From a checkpoint of a small transformer trained on Wikipedia.
Size: 16 layers, width 320, 5 heads of 64, MLP 1152 GELU, vocabulary 30365.
Architecture: LayerNorm before each block, rotary positions, untied embeddings, attention and MLP in parallel.
Training: a variant of Muon for these matrices, 434M tokens, 6618 steps.
Each number is 128 + 24 x the weight over its row's rms, rounded and kept within 0 to 255. Layers, rows and columns count from 0. Numbers have three digits each. The size before them is the row's rms in percent of the matrix's.

# layer 7 MLP down (transposed), 1152x320, rms 0.0922, rows 483-649, columns 160-199
101:112151139132130142142151126121139165131124114082181116157121109130111124118130164133088129108172130082133103130118084165
099:174149117097128082061091135135143142162107121137158158191209157133145117170142132155133139110090145100139141116117133122
134:123088150116139105150122096124136122146124131146127105138144099134115113128146111145127175134170142115111120131146134129
104:130135097120108125142091141092151141141113110139140105145148151141140168122120094125128128149105124147140157117169127144
104:107121115120155119143163116125071133065167106110135117116106128122134095161153096166168139156190113128158136105113152160
098:127116118102104098110138122163131115108122132095180128125134101123089078087097152132139154106123130111107123147111109125
099:170142130162140100106086136098127110132154164152158104164149080126134103135109129143086144157126166117133102105077135143
107:138120114108201128101152094101123145092133122133143119122114151137144150151137200153098160104145150168111133149127133115
101:105144163125131125129141175124121105084147139095145109158094092135132130110131136141113136128141127093109154108086086082
103:130085160120115141103146144162157109117166122157135153161132138116108163152112099106154124136117102068139135131158131107
103:109100118136113152150138134144128172103064093111097141112165180100132107167087101134127099141107101138139155124137147105
094:131155143161134121089154118141136138135127163117144094135128151171137144062076124092110136119149110146096122160121104136
105:152129139107125098104153141108125129141103150165074141160101144104127150132160098115120142141124133083114141166085152081
088:157117171143158151134132117148099134107115087107171111142095137159134136114098104153114087132132111149150101099108174159
086:095123138119114124137101114123173130123139137166184114141111145099135121148128119139095105150123130113135151130121176107
110:109118125113138148158147124130142163146096062183089095103129155158119122119159142080079121155111138130131104158154115152
094:122093123137140124132104110131145153169104120145126153150132152083176151168112106097143167156122133137146153174107151136
108:145117137136094168143139135109117126115139094138102106091112116140135141151112135124135132127068203131118140114111116084
102:061150132163126125128090096150116148151147133097126153109131155151156103129143148114084144119164151154133137125131150131
108:119148112128148126111132106172092167124148123131136086112119121158086071140157156147125171151120124116107107144159094110
097:122151149086126156131150176143123124151124118099149129144148157149125134118115135160126091107139166122140099114120127091
094:150151106142148138168119162134131133111152120106142094118133138156124146137148133154177081113105107143120128151158104146
103:153205104134085122144140148150148105151093112109149100104121170102110123113193106121138129102123091109139118113150072132
111:118162120120135124149136139132156110166182166098126105125086131124122133160127107127165100184081128155095134118107107145
091:140143150126130126123165127116102149155149141134125123136128156105099122141155077119053107143131131094142148124125130110
095:140136103098137154141122147124164148112139145130131175115120141142143141116107154083129141128119164151146112130095080129
092:099114110115101118136132130065121097124148084143130128158103148141153109076129127129152090152077102135140129143154115103
097:138124129148127127110131141166154132158136102079111092138130151134137130174160146151089096073128148136115108100121144103
086:155151124140150140107095163075137178137119143170162110093145136103130124107106092109132163167108092124130126173136152126
096:156120135154162097153139142150130134103132154135110140119141147138106113130150159168150147122172159157057127092124099164
103:149101092132150108132142161123127106089117125107103128095064084116130142129109121117138132114146097111124114157124165171
109:129117152133095120141156141109124134109118110130131151098112124123095179125085112162119116112122140177087082129149150148
104:194142117148125144145142085149097110114163124125124092121078111112124177104104140126130146120087156093150117130133094125
094:121115131138090139148125157120118114146122136118099145111142197141142045134143098135128152100126142140093172105144112151
152:160153139121107157127148107162109114147121130107160099110166143143106129097157132125115081115101091116139139140102105159
100:134146163140099138150173131104163173128118102102141154161142133133129088125097120110163127137129160117128130089134158136
101:130143117168129166131140117119097092123112128114120136090115131136097124116135145180160157156140124113171130112135133110
106:118175140152126104138110209130105125115144124149194170094123132107147149096135145118142147158162121121110152101124128110
096:153151114151129143139151149131141082129112149166141130109158114145155113130136130142114125126131127127104122080099151125
100:114055119119109106118139118157110144100157128162208130140098109137161120098142164121109106125097099103126156154179147135
097:140126098119132104089131129126140150141105103128143103129120104165095123148146172129200132158055130113161146132144087112
100:155149131118148139127136144125180108154130113166077079111119133131060119140137153098143098138123132172147139124159135105
100:085091140153141165113122106118105153139109135115129120141160113134141172101140097133125121164135129122142115141108137129
098:111109091111128142150114120085169118088101142113115126149131101155130150066170136127087134134124109124099096157163121111
100:108143102149121144171080106161126123138086095138130157130128146127107117113090146132129141147139160127084121118119119129
096:142168153121106133094170081120135120083128113141155132149127169168142149157118156106109129173128156136064112118140106103
092:133125163097104128133122145170126118101097132111150102100138129113163124156170113154124161074068127149117194159131085145
102:136138122164134146132085119129131110119116154114167137122133120141143147135095133106139149132153114090063117160132107198
112:134107125091142162115141110126144127154175150136139112132115139140138144149116108120127126158111137123125148112143134144
095:130121109127101178130121148151140132127115131128154116138101179107204128103127174124162144143162149121124098143136114156
110:152139121145106146137118114088140132126161126123123133095106175107123176152102132134097124147112125124131105149119095086
099:117190155144103158128221143149116116114119110107141124124120142119142132143134154123097143123136121164157135101134127125
100:171108132168104163140152141115098147108135111160101151145151085130140181128122137102117143110148095123100121114150129124
106:120078120113138155190155099156147153189151122167133147123113120097131171121142131095128182113070140098134132125123133129
114:106149135088153111102114129133135094139142131148123135152123090080121100137131122137147131127104141124124110126101150150
100:154118110132136113149143111106156101121144115086075118136155089129088108151129097128186131184182110111113120127147108136
107:122149086113110112150134103104151140134162122135157097136177130134151146159121092120114115142096152079112105182124111120
101:150154131152122133128144155140132140110146122106145113177124126113102083161162104158115131109139163106110132106110109135
098:148130168118129120120127091117111115157142130083114147124125154143149132137112097119129085136144126119127089178123105143
091:097181098107127145145162113139105118137109116150112115128114131128158136120124163132119134113139113124150134142185133111
086:092149067133139121116154128105148101074115133117140093089172126082113080112181124149140137124112107140124152173103133123
090:136193141150134152123168143095112104109144115058127130100116133125159145087141144138103135129138171138161132133122141128
104:103102173144164114143158156104126176097145135112127112147114118113114181169135104109152148161083138110122116123158150122
101:145144125148110142116151107105075099122145144123117122128124104129119133111121144140141092133114135130099101104123140102
097:096129126162151110146142067131132163172149089108153127121115085157125142098146128105088134161107134091148134124125128124
098:085109125142120167108145154148098170154107120121146112137119144118159149147132115129122161088122117167121114138112154129
100:105112096140143101128135141150134150093151172116090157169121085146090167128098137141133153116119154143156131097153108141
104:105092102138129120174066150172178115104173141117125145136113135151127123145107153131153155126129128166104145137134124117
106:142143143094117140118152117180137134129058138138121127130114155091116174110134138108109110147113135133110150187134143124
098:121153118137126105136173150151119162084174112132150111116112117138131124131126119108088140128142106107125132148126128118
104:102154124130171120143093100194157122154124150121125136154130093149116099168184135106125155148113116078144146088100103120
100:140141121159133094168148098153111168121145132117143142164113144109127109162118097103149157117097123121163108166118089151
094:122162199161078173163151142147116124105134112111116145140135097157110139179202126135093161151117116106128168126106133165
106:098101092140136132153134124179115125116181095111151115119110139146088120148128137157130103089129183077160118120166107087
087:120082112126124134123125088121110096134082154127129111092152168140102133134116062130105121137130099106125147128148134151
092:153099135143119135112131115129146105115112147112151123149137119111149108088118145115158130122065152137105183141153108130
102:078106095128122126092115122118152131132139124144136089122154133117134096156143137123162104115160123142141108115057131128
085:151118124137160107091144083099139146126135151124146110168146135104132156122126085143105128129141111158185104092148131161
095:106121133129137166121172118099142136108100113138106102094119118087162110179111142142147094118148102122140099149126102115
096:132126144111113164144160146164145122148132130110153125130122145163164084114183137138142110101138143116091130135097152159
108:138116091144125134111122154162130148131135104132109142103088198119129152146094159131189150115144133146124134108127111101
103:125124113117143119115147126117122085141136072112127149094147113096141099167161096127113133157152134135108096147130142102
090:141120101112118133118118110121158125128158143096112130132111129118163140187148117194112099135101140167140129126089130138
101:122118111112138107124174118085150147162141117128117109150118110147130175098076131139094156102095096142128121145155108162
097:197145103164174084131134147092105144119106139124156140092108142108112171170185133132120133120144124130119135153098140126
100:148129099168147172108146123106111084149187103154125153130112147115097119132100114105098156149128104084115089153123068148
094:140139124112140176149115121162078140132147062133134119125144127145103172135104140126123179121100138153104112117132139148
097:126139123108117142118137166083099133089141122142102143173074091131083151170113113149129135116120102081148151120128137124
094:136133129139112123144047144126130133123120134121133124144097116131159121147100083165124142137155166119124149123098161113
093:125121119135100084093105142144115135167094110138144156146116124088160146115109130132126133112141172124101108076157145132
092:117115140125116114119123131119141134150124107135136148141158121135087131129136110123121149072126141144108168132154171155
105:110131118134104166159155163127107152123165124150156155129100119114082119163115126110094132123123184120131153142109118134
099:111142145144126131119122097123116143162138118154149121134106117103109163148131125138169146161143065101111170114123154106
104:132134143108078166139149114153114160180091134139080149179083138150154118123137142144118106123130121097115158104148169158
097:086113093135120145122178110104116113085132161112143133075123147129137116171136116085104094132150099109127169151114131143
088:167119148149110135130134119142148135128135122130176088149156187146123116144094158102132113165151139139161079106112118174
092:090139151112128129148153101166118149106150107068115155154111141127104139072131128149057128150137143127135111115195107073
104:125127112127112109144142115164142157131145124113092106152154119111092149120179130142085146083108103093193149160117123143
106:168146102124136139101153123159141104115108122118155109083109136148103134134128141136149139128127177161152126115139104113
094:114127115143135104162149102156165129140094131136158138145160170142122133119131143160112139136126141194137115097117135163
082:073161141139121112141154173167120134141069131103170131155131140105101108134128130127112140127144152093120124116130124102
111:163130144117161141139134154121118105149132122118153136124123120113112087113154141111161116174129119154106067103165162088
088:136161133099086146152155108126142134144124173104123145098140125138131109132115127129132157098080137132097116129131092145
094:105121119144085123100145122106135149144116146103131115095108138102163177142134147111118140148154092147146103143135140124
096:176114110129171114130196126105114109160105092147137106136124126112113125173092167108093171101094109156109131174142104117
087:082143131119116199160099098112153154110110113163180144118107167093117127120167103100126148113107131116117142115135170124
099:145126090152117150109153125111106126117167091109150131140131132178102133156131095101120082127112118140111118135119135164
085:148126114121114114113129101148127145157112090115147107144153121136116135157160104161094118115103091132121146134125096132
089:126119136131103106125088164157100150157108131129116137138157127110121164163105130127112104120117076138124116144120108119
124:122128123117160139160130101140129106122155130132152117117123102109126088112121144126131148123147133101111118148105102108
096:162119117098095058116120131147131138086122155159166115175089131080098112140123124119170141109113127126152148132106119127
088:145105122140106101150124114131149142141147135121148118147092148156112081149176100148115133150170149119069152111106121127
102:167146134151124162111115154131105131123117145112148095155163159116139126135159145136112110135133117106124141102113155107
091:102089139096097109085131127179108173173116129130134122150156138111129134151125115123129122142143156140121128164136146137
094:122155130109120088113147132152151163130140105105142110120099158128120163136135110119153097129105107109122134144138171133
099:122141124101144126111084147172174114131129118119140115087136104108154123135166145139151119114119128161133113111126071122
100:159180108118119140110159179151108147120145142116079113123125131106109115113097135155127180132139164132108154111160087160
131:132062052101129119124136127156119141111116108133170090141138128124133128153129143096107185148161159151132133118133140136
095:163148128132108152125148153153099129156119148148078148148173075153116165124123097146127117149118119104124128105123156121
099:160166116150144116124113115121135154145079136139166108128114135110134089179112124126112110117124137122104122143116105148
119:126125092115079154098111095165162124129105175142140106101141136137131122144114109137156100167129148136121120073172150077
095:138090138113118114152133097130073130122151101109131110147169159132082142126099094169121105097109092132106109141106123125
099:127124155107156127161158108090081149114109114121121108153129064158114134151148080072113153148126120106082155160144126150
099:111155139148129139167132118150182089134122135122091104141075113122152103123072115133096125107145159120119152115141127143
101:156121123145086149170129159172137144116139144175150135114091122150065107162078113113161091121113121112136132102134186096
110:146132100120144141113152124108088141081134124097150106124111083157103142109099130175134116170131142086126158151093128127
091:115115124134111180134138122124123129115151137145146152127090124143149126105121144141122139119113146129111121104161082064
093:055130125110122090096142113162104137162122163142124111117136132093141136096158115142167142101142129137153120118136111152
087:149117141104102142092127152113129142105133136135193143180106161123154107146146156163131172152161145093115146174153151131
094:123127114115187093132124147119124121107093127095129150141135093112082154130134080115140170147092104082095138152115140108
099:093120136116168114132156134107125118169144149140152095135126118117151132144118129124117144121100088145106141163091115140
092:200139139126159137100136115138122141106174117185157129156140098111064117123159099113090145069101124076118140129094164119
106:112143124096141137146127146110115166114131123131133097132105123123093151139165121147128119123106128128118127117133126138
110:125147134166173129096121121121158118155098141108119121157175140144123101108144108100122152158150142098120130091111108091
089:128137104137065122134123135129114146121117128133101133095178109170135104157111099081170146155115104125079114124110159132
094:118127127152115160127141112111123098087152133131113134124110118124130108126129125128204059176117127127110144055091134137
088:148142152198138106109115110120138126173145099071134112156129141107096132122159128129149122132184134131089155115126128150
098:168098117125164124110104126150136115117068087103110121119094129116165139146131129159136097098161123105161145127157144067
100:120110131101123127143151118141143144118111131163143103121134135093102138110119103132158154143131093129142110158160142153
102:125103125137130113152133131155121105129148140164104122142156079124148118132129153091100122133137121116095154140129131090
100:118107132176142096167167139137151151124154135131169132099118135109157094109112131123126119143146116083120123155084132100
100:136164115099125111141125125157124114119148121148102132141120128123101112088098106069108124098082111134115111142156119119
091:112116129118120151140083110142121095117134159127115138076167155151121157123092135109146107126176170077125143134131161168
106:103133121098140138166151110152204129129187104114125193150078137144116092111072109098157142135066155126132125081106132144
094:141104082159125118117087132122131125105136129135154125122155121105103121138153148130130144118122107134136083099182183132
108:084128079130107086067103147175106162140117122117137150113139163136154124208097109161126160168119094164108152150114122128
097:118097124123156116113113119115155083134133148148128132128166121173114128145114131112157083130141153133147091138097113114
126:116133109150187146119141131126145144138141137107118139119086129080134164115144153122144136089072092142116157136111129137
096:129169113154088107086137107151134125137098113112113143144168145103146138134131130115201131142080120132101126098200129106
104:154180131141114180175147111142107124125093108137131144140095170102147188144127176129141141109115130140111110098116147135
110:166128122129118178112167095129163112136121113103094128141161129142132111108108095137134116128088149111130124104189135133
103:136133120126119173092112126132136126109151134180150068146126122139169115117111130125121122120119163100196115129129174106
100:142124110162178155128135153126097127113106130120133133114129154135136179158140113159110124126165134164126084121143091124
109:161122094144112091132087147091134187131129082109145116081110112130102145158090103094128135132134172127122143113121146118
094:145147157111119109114127115117133120104122132117126148133168128118145122115137130113131074135081127098105133106114148147
099:134155135108119155128129131163153129115140139138141103135169102117163168189154074146112115164099135136127163115118084122
095:128174105126125142157099157107139183129142126096156116123102108139079136134158088123125144117120141106074130175100136127
097:114134112128162082147145167103153126105134114152104114131147141115080100120140100118135132143095113093132157144137084117
098:079128142168110126081179084130140094124151095113124115113122124085164097140122116131130107116156071116126135127129149126
104:139108094079155113151126165100130140149120167147151128108137170112125086145134137137129121115107169106119131141103107140
098:121093143098098077104090121128129125127155179135112129101134175148146115152118164126120104137111121112131129130108206124
105:159136128163140161134116141118127173116133123149159110137074157159150116148113141110134115127134172154123122120169145127
101:109128127134076086166128137090116112114130102140080128044156137115106122116137091106133058142131093106124199148111135106
095:127143156135115116089112156100136113161138106144154169137169160112111144154133142137138113089124151131136142136115126113
105:159159091145134145144126101109097120141092164152139138140126121135087079123122132108137145114151131124120156124147094143
103:161133124102125127147156106107127168112150187161197156161116106130103100136127134101140140178144151104126133143093085140
103:138127123157127094108137133088113152108122097138097125131140138126162153107152140090103127098146153114133117089118129127
# layer 7 MLP up, 1152x320, rms 0.166, rows 484-650, columns 160-199
098:108097105138142129171129097163121121117134108089156124119125094138111115135129151086114097135114115092188124129151166159
216:091080146122131111127111142124150141134154115164142099118148079122115091133123104103112134105120109107123097161125131115
104:111150179110134091156096157137115113159109139101147177145094147088105128152087123116188122144144132126103118149123109074
100:153167133130118159129131106106128118149173137120126122118130112143159154131153145125089121109103135159122145129145158142
105:139151139163123147132125151108142151141133131179083106146135113133163171132129121126124112167166146120139163132156164119
103:104089110127100136127130101119106138095156020129126103147142149100153157174154161100193112107164142113123115134113126085
105:108130102140109128156127119152104108129127157081102113101130075100079130156149112154185093157121124100127097120127125145
104:157138130164100120160116129134167157148145146124142155110103140146120096121130130135158124121122110103141136137117116141
096:101139127100161149144139117117156158141097071140124092086126155159169125095126178099122143124122133138172100107131156163
100:119170149113106116143071138157170159133110112099139127064123122125121136108122126121114100176129102142146157084114134146
098:169137177120151135144120166137103131144095122110106094122152135110108119157197130167095124127112105103126109100151151167
103:132111117110137102132139128045168111108102117075090142139118124105113102129103105141125151200167139111140116086127114154
091:102156082112168155128131122121132121127112136136150175155147161177117121102140196138115090148190106117138129120116096104
090:110121090122196107134124132144123096132159112134091103112122115109138175126154134119098169112129143173142106131098123135
105:145129183126139127097140102098109104090114113138169155129130128113094109127133078100134122143123147154134122135126137162
088:133131161104130124159118150147127121117085115113125097102117089162092144088141115115089122078086131156092111136127092101
097:094145174115119154071096156108124116125110120148115153141118100121107117136129120140124161187134122159206173150099131097
102:162136157115113114137140137112141140139134158104130091151102159124162172158143086160109137154152063120113152147097121141
109:115106127105144148113101097147129108110136151135166116154129074123120146089153120136134115167100153105127139120146134123
098:127149141102144141131140101129140142123133159108097125158131129136113160118122155179125163119126130120118126164112118146
095:135108126123150155178113088127116103127088108170130111144097144167113153139130107157151099151094114098134156132128121149
096:138134139109208123099154120122086108089137101131166148115122157116136109115128147148115130179128130134133124142112132126
100:113139163125120143078155116124098155144147111151106135118109079135098114149103126118144141175141151144132115101186136111
095:100126118159141083144091123153134118107129162128129124106114110156131160150121103129182121116145097147119126163140092140
103:121120109151111146114116106167061145118102115102124054174113122113112131134136118102144104148139108132100119135137154120
093:158141134144114105120130134145097095142117169115132151108179088122106120155167133104120127119123147113151139143112119119
094:123147120110117147113160117139127115092124134139140101141120111138151163101120070174117150105117152108157121108132141118
098:152088114086146111124141145090136099141141099128128160134131145168101132163159149153129143099174168113067133104122128140
098:137142123131156173127177079097129146122110124122120100120108089156190139118164122118092125138109097119142104167132156114
102:111138121111138127088112102134125163164124111106124123141159178130118077172124155186150150136128140106112110114172106142
103:108086127100113187135144120138127136151130109091131143143134139124125139158131158141132207112116103140116098160149143128
103:109135126139129140118116144113175127149155084142137125177132122130153094130154157121102111129135163099113134134122150125
104:137152125133156106118129089175141137136063120130175079146147096145164149142127149130105174117098137098167099132113135131
141:153131138132138126165110137110101165152115121112121136132138120161119141145145088149123109091097099109121161143145117181
098:125139149145155122098114092144145088127133122153134124113129096137120126126102147115165138114136107135135220141148114138
101:109105128141116073111151095130130093120137121143131113153148140101143091128202116115146113127157171149128127138112102108
101:127135154119140059160121134124094137145102158108126073082106150149146152143131120140117124096127147187109155122133141091
098:142123134104115076098085091122106128093133091092125147118091163135103165128149123113138177143139122174105126152145137106
102:137111093115133159158107117086150149177109118116147093142081175085095149110117116091137158151168121139153115128096148153
102:123078130112123124148126110153144151157173144097138117150107149092121152099116111089066109106203121156130088149137092130
098:124123136098112136104146156103133060129148148181099143112150110110125135127125076173151141116136149133105132122103126046
095:107087137134137162121141142114129127101166132116133145123124113114119095137142187101162168094112142112159125150093125147
097:108133140137141116115119119121064114147146138163120131122128133108156130150083124129116147091124113130145147154127167100
100:102162147087120085120134163104103122115154157139100112143119154119121120119186119104136122135137121132144144134115113176
095:102089128134116131115126140102120103148178132109110126152152158098152160104159154156106187136153109153133082117128084142
096:126092106166111154089127120116151133100112170168096113136119131155128121158150151100103151144197137145139090094142121142
096:090088100112130128154166130131115114134139102143114074154122080094120125144133178115111111103143165143169158117126139105
128:096139161144101083102136118143152153143162078179131123127149058129128076084138141102142094118121092118136094140136130126
092:144139113117141141117116140120114142112133136097147142112149144153126150160115137152147089077109103116152149148128164093
103:105106180091149176104130191064126140085123105135138120168133145128106090136120091114125109112136134116099087111121131138
096:147124137132159126150043102144115109118185132157132150140101093153119146148121113163163102124181186102069105136128107149
096:049129102088169130102153109123116110138120162134179120132081182086130106138093151148149124099136137164130113150146150148
103:134105122104137131154131144149079156180125112141155160126095132147101118127122153143147143128148094119145159098137148131
147:129142130111121102148111173145136137121133137141163100113123119144124110135124148141105141110128076101126120169144119124
100:100131123116133125077124195176146100137143166160136148099114145134161181126166138134094140104101137102123106119103135104
138:114110101145142137092099132132136111139156096159187099142119074120145095140132124107106150132163129129119144149159129139
096:086108049151096166147133118128122124123146130152094090141125131086124095136135179121143166125182081131150151083125130127
094:127112131155116091127115097167094116143103117182127106100136118117126132151095146160120152149112128151154096118099155137
096:136086161111155085110105082144143115135137149128123137129129118117096119124120139102153149156163133108124111129121104176
085:134115181129111155143121135121143151158144115134102171168115094208169131106139143118132095132149171106135118146136133146
095:126086104115130132168080137170166154155108137167132094165105148101100124153117116129167123102105127128101144161126145125
099:104148109141135089108178086133146125130127125127130126097123138115160131159147144170126107140074138158102120135113153114
101:152118132159129085172116126135132122172063128166109141147130141128155139123130106106081137129126113109142124151146115125
100:164141117116124120157115141128121120090134120123111072107129131167174124144093121154135107128150120172075150123094107105
102:107117123134126101142113102156134117112112094128076175134150146154129153127151149172141088145150139135139100116161137090
103:140132125112155114142117114131139120123112090151167121128122136144134116146107127101128107134135130122195157134092079096
103:158140121150103160107131139066132130104155117102106165110129094098132108141143134148106085199114089113135137160108154145
099:133185144112119171150108089116124133152134156101125159105129096096113134143108136128113184139133073120164118146171111168
101:103125125128083158137109108125122119157128150148137130129131163137106119104157139179128138099117144104131122117139090090
098:138116158115118144159133121089161140134126137130159125076115138160127119127165102156137065133129075129123135144072105128
101:140127128099125166147089130115145120152148119124087118141127143169104139120135159148140133109168133128148123105107153117
094:144128118128163100085103094128135150132088132098165080151150141117087125121099155147160142111160165124132091071124125141
102:122129134137115114143131132134128098142132099132063112137129145122190110147169130165150145153124125162101126109116149080
096:116145143165122141113131118158139189170162131140113125173115088097123124070144168160153144123140176145160106102139139152
097:102117122083132118118154103137142146157145150104103123135124126145120129101121144161119123132143107146156146176126099128
099:126125150117127158148156114106118143138124146121118086139119110132116151120134114142139129140136162102104120099165102137
095:128090123107126101170131162124101063128121080126110125095161108138073103149142165119160150135115103111091132160081122099
092:121112095148123156112088105152128156143131166153145148114135139104140128147119157099158080158114094151139105139148156165
097:138121134107137133089118141069162124139149163110107137175106150143132165134110098130105143179163096159137148136129164136
099:122135115138162137093148100079139129134140123121154099106134088156127151120141110115090117135118095118098151165108110110
103:197109098195113149173094123140165112151142148117115120120140137123120129130154159078074146111154099131149147135105089158
100:107121198145151106144108151127116145121117097163135121084108133155151111109101144114197158146156108163118111137119130148
094:133121136145105115146053146105121124156113135116097155119164130139169138159107114170098137128133102155121158134166145120
099:109097105105150110127117121120136126124107113118148122172112082085145095140100148119102138138143119146178147142170114127
099:081108113133124131133118126119145181125087112088058132112132149122128153125113117094142123154114127150148122101155122162
100:100103133113111110119132145074184122115129161123113120146125117116123081119129128129120073139166112091179144120111105098
098:129155127107149079141137112159162131133119088138143167106121136083123118099165133072086141122108130133101109104112075145
096:091138097173120143108158101152138125089150116119134153146142166090102112121135143179110138092116124116154143121118092116
093:163152153153146148114136154089115140105141112130116110120163142102085111134129110149161118129166126174149155107069105110
098:128136150164099179124179108118110130143153095160098105183130124081131129132114138144142128139141087119152080089165103119
097:118123118149132104122143081154126115120107142142121135119131123126142105132101116145178143164167112125053143132104129155
098:124078122138097128142117164190129138151128107130121128134128152162191121137101100062175169119131150153123097085148126168
098:105115133120140128102093165085155109109141128140133121131101143082150159166151122192059106130142141121128146142111118084
096:147121099131124122135078149102117140133113121123093138154134136134104134112156111122161109176150155136161093137115102136
096:118131072108192061108129165093132098158159137109081192097123089126152134126111102122152128110113091109107131107139147100
092:201083115084126137109119149095146109147093113157131120132149138153117118186097109117158166103124092130111151139086133129
096:135102147139127119119083083152102129146125128124083154161110129119168123153137147127166145123109115109117150090178136088
095:117098128140093145139137114109123132130126121125124156192124124094129091073145106086100133128166101120153117125135112133
100:110144165159172132144118155113104137173159144113139159119108064100121125117120150124110131090113121113140141098179106102
096:154099144092148138153116134116118153106166135143090100116136133113159130115121159133138147139127131140158120155126144136
105:137120139166147156144059139106151144130119168107103098096121156095106133096108111116144099149131158134168138150112154132
093:115130154140134148167108138124108115085108082160084102168110111103124152099145125115104143117155156084148137133161152123
095:130151132141129124150120138119076116168125136166129113129131134143139106145127086113135108142128139153123157109110159153
097:128151142136097143181077099092146138125117151083112173153112160082140156140115096106128104125137131086145139137115122141
098:183142110106114065091147160131103099131123121075121120115136119143147185119056143134131136131121135170135132094105113110
098:108142105103125090131147102143159151135111152142125131160114169129130120134080147125140136116167136125159144131166112119
098:138132120129118123187083165099100107104118116117163102139050117151105125135097138105139164146157167122128087113110143084
095:122125100115144136092132118110151072090105123109121132119111095098125129075137098137130174151103166121142162151099141136
161:082090125122121111122109096152144122152156132175145099148142085135089075129162129129112161094115087097109098149126128124
093:093139106106146158097156153135119107155150144109102132133139137172157147149095118101069085175151124147113117146139124132
096:115143119127112122158137125096127132103149125130114127088161111105120143125141176136139127061137187127142117130065129102
103:134142133084189100122132091124099131142133125131152093123118140118132120129124181121119142146124116093146128144126144136
088:119170127136116125094089129081119142159176141106136129108115149147162121160108150109132126120172116135138127111162127163
099:173136115095100140142113115103078138122135157103122145168145133108139171130148119091144135115118132139121114108130084143
103:144163099102112089135145108106087122112155117115122093225081159128121142128152126180097169129091082083137105120122171144
096:137151148134100101124119059107139123152092113128183152120112122118149152142187102100137104094141106115117063155105153105
114:120094148107130109125128136121156106163107096141103131136087123154114154109130131141127140081159084093103108161143155128
102:082152106129171109127135134115174093102169142096176105091081152124133119158148166137124145151149144139128104119135131125
097:127104104114126065116151126173108107140120140097113125118151135174107167135111144168099133092129127158175109116119132119
102:131107108143079134112080091104162142151144173121138125125152164120132125132120118119160136145168110187167103123159132097
103:121173128108092150132137170107125135112110156160177140150141092135130136144104137083165146144102139127170171104152101143
104:086121125130119135123155155099167180101103112146144140142164136127128107127161058103126128097156106107179128134155152128
098:156107118109141109115151176167108167121118102108141112150106085120155113152163118126161125137113148168123123152124114127
098:118139143131180094108118079093162128127101100112098148106150100104161142122155128148116148119110113191148105133141168156
097:094149163139137113137093136138125129180130116175140129155141166094130136149171126119110135116109103150122123094151108102
096:135091104154130135123116161156129151162117164130089099120156114152063119138130124132105132105127126141182109150130142137
100:157108148081138156186136122121146117129156145120075176133130104148113140190129124133076142109147119128117129127115142105
096:140147098104113130132116136139092120120101109127035097062151085109127124163142121083134084169105156114117126129080121151
096:112119124175117114129131135126106108151117126096136137143101175141124103122148159167144108158129115128120110104146118090
102:139105141148133099117143166124131126099120115127109120131101123150102125083140130130140073117157128109159108158141113143
097:116127120138114100127099130111116144183078117113099124085084127177135147092109156141120190153128147130169091138103133120
106:133110123118115117131120081085115102148143133167119145114145119121164140159179142155142143119144145094064134158107130101
105:119080096109170149153124194118126109131079104174131112156136113134157183193123092128153091081127138143114172127124154153
090:089164093083169117131154102161152128106171173150122159119134110137126126129149125136104104154123077133127134136138119119
095:130113131090158078107142174106166140153111112133148152109131124167121147135109147121054159059150138124139123140169110108
096:123117137105111124109136154128138119115113148161111149104116095137165168135148118159120149115115133160152129134137150098
096:116119148168107161125152124110120128092107167163104172150141138120105135128129110133104114112132160104143124165132115150
100:115128161154125137120139150119161156138129142114112146148125113114150087138142112100138168108126120143144086116110123100
095:138130118078134115145165135137089137140140174106150116148133166094128118129149143183108093141118156162112138090115114123
101:138168143153121120093106073123111151123073094116125166118097085136117172119169152110128125101121121136121145094123137153
098:108080126163148156116122122104108134161108161121139122117143150126135136138077107140163131165160112128128163091064114087
101:126094161101124101126165177124137134156142084113130110142090078123135149139121155130115131171134127165133096121121161098
097:134134087152146126154120119135107073098150100086146093141109132146144117117112111119115150131134130129137100148100129077
101:082113143116103194160184102160144155160105145117078124097131117155133126130103078111115143169137117127130163171087087149
102:129098123143126125124115139131164095156117167107167105120129068138134147130092110130114131135104157137188131119144208126
098:095143103122108150127118095125124159146159126138144093124116094128145103119124149154102147108134107126133146147156137132
116:145125143155156150120148161155150121119135129127072133110142086121109083148118138141118086116150121139130114157106117135
099:129091107137154114153128138137152131107153147142142101098096118138083100157134119104132152129159127127140132102090132133
101:127122120096173126073127164140143103087145092154108112088103102158112137118128104139148152139123104173101154132178101183
105:180126178121133107112152131116194147143100104087144089108103141146165136115091161094104138098133109163140140152079123132
095:108132134163115099119123188140181111119122124128124189161115129117040151145138130124096130113141124145104078074158113136
101:112103143136140095102137150121119104090135109164123176156125115103168128127118167096107163139116093121152109117116097095
105:085112143124154154135148127133086104155112130128103137136073169106133109105156128133130119085128107139126139166096159110
095:142134098126114148146080152146145141146152091109187075154123144128112111126115101101147168102133116148130107143081110134
090:126131168103143161143174111120150134116141116105157148136150163164144116143103123156137124113145102143135100106130140147
100:117096147137171101140151141161129064179120095161129119122116135104162171122077136123187078103114140112143109124116134131
099:134121145121152130138104094148141150171125147120167140140067174149124142049128146156149102086133149132168127168121153112
099:150138149139135122184098143113120140139098123146129159132154136105125178124178118127125105161139097153145129113106123134
105:158210136100117125148080158137093158165152107068137155123102172147139162130130129084134125140119099146122112122130109137
095:140149096095125125178153112083122127145169136073126116130118089096135166130060155165135194105106081113111134132103129105
107:178148120119115178142130158141148117113135144141136118120139101165119136128118145155116150115146119139145145093154105143
100:108122129138158171092140119116146099103101150114144126107116101105167120132103117106089153141122166110112103139109113158
095:113123113121152156112143136154115170101128098158123138101150132094135154103150145115095149139135140114151106175106124141
103:122116113117149118144105118116177164136143119110117099112112094125187189155140118133092110120147108133149104166144115112
102:130122176144170110136143136139165104126088105104164139140118107138089094123188140133103109129082131123145113146145169134
099:150114131131111158147116093127193097125104146133109151110153154122119113093072073127125091106128162126130136148134152118
095:148135120094156105110100125122095114128101123109110143134098136130158075127149142171196062117106125156149115124169152141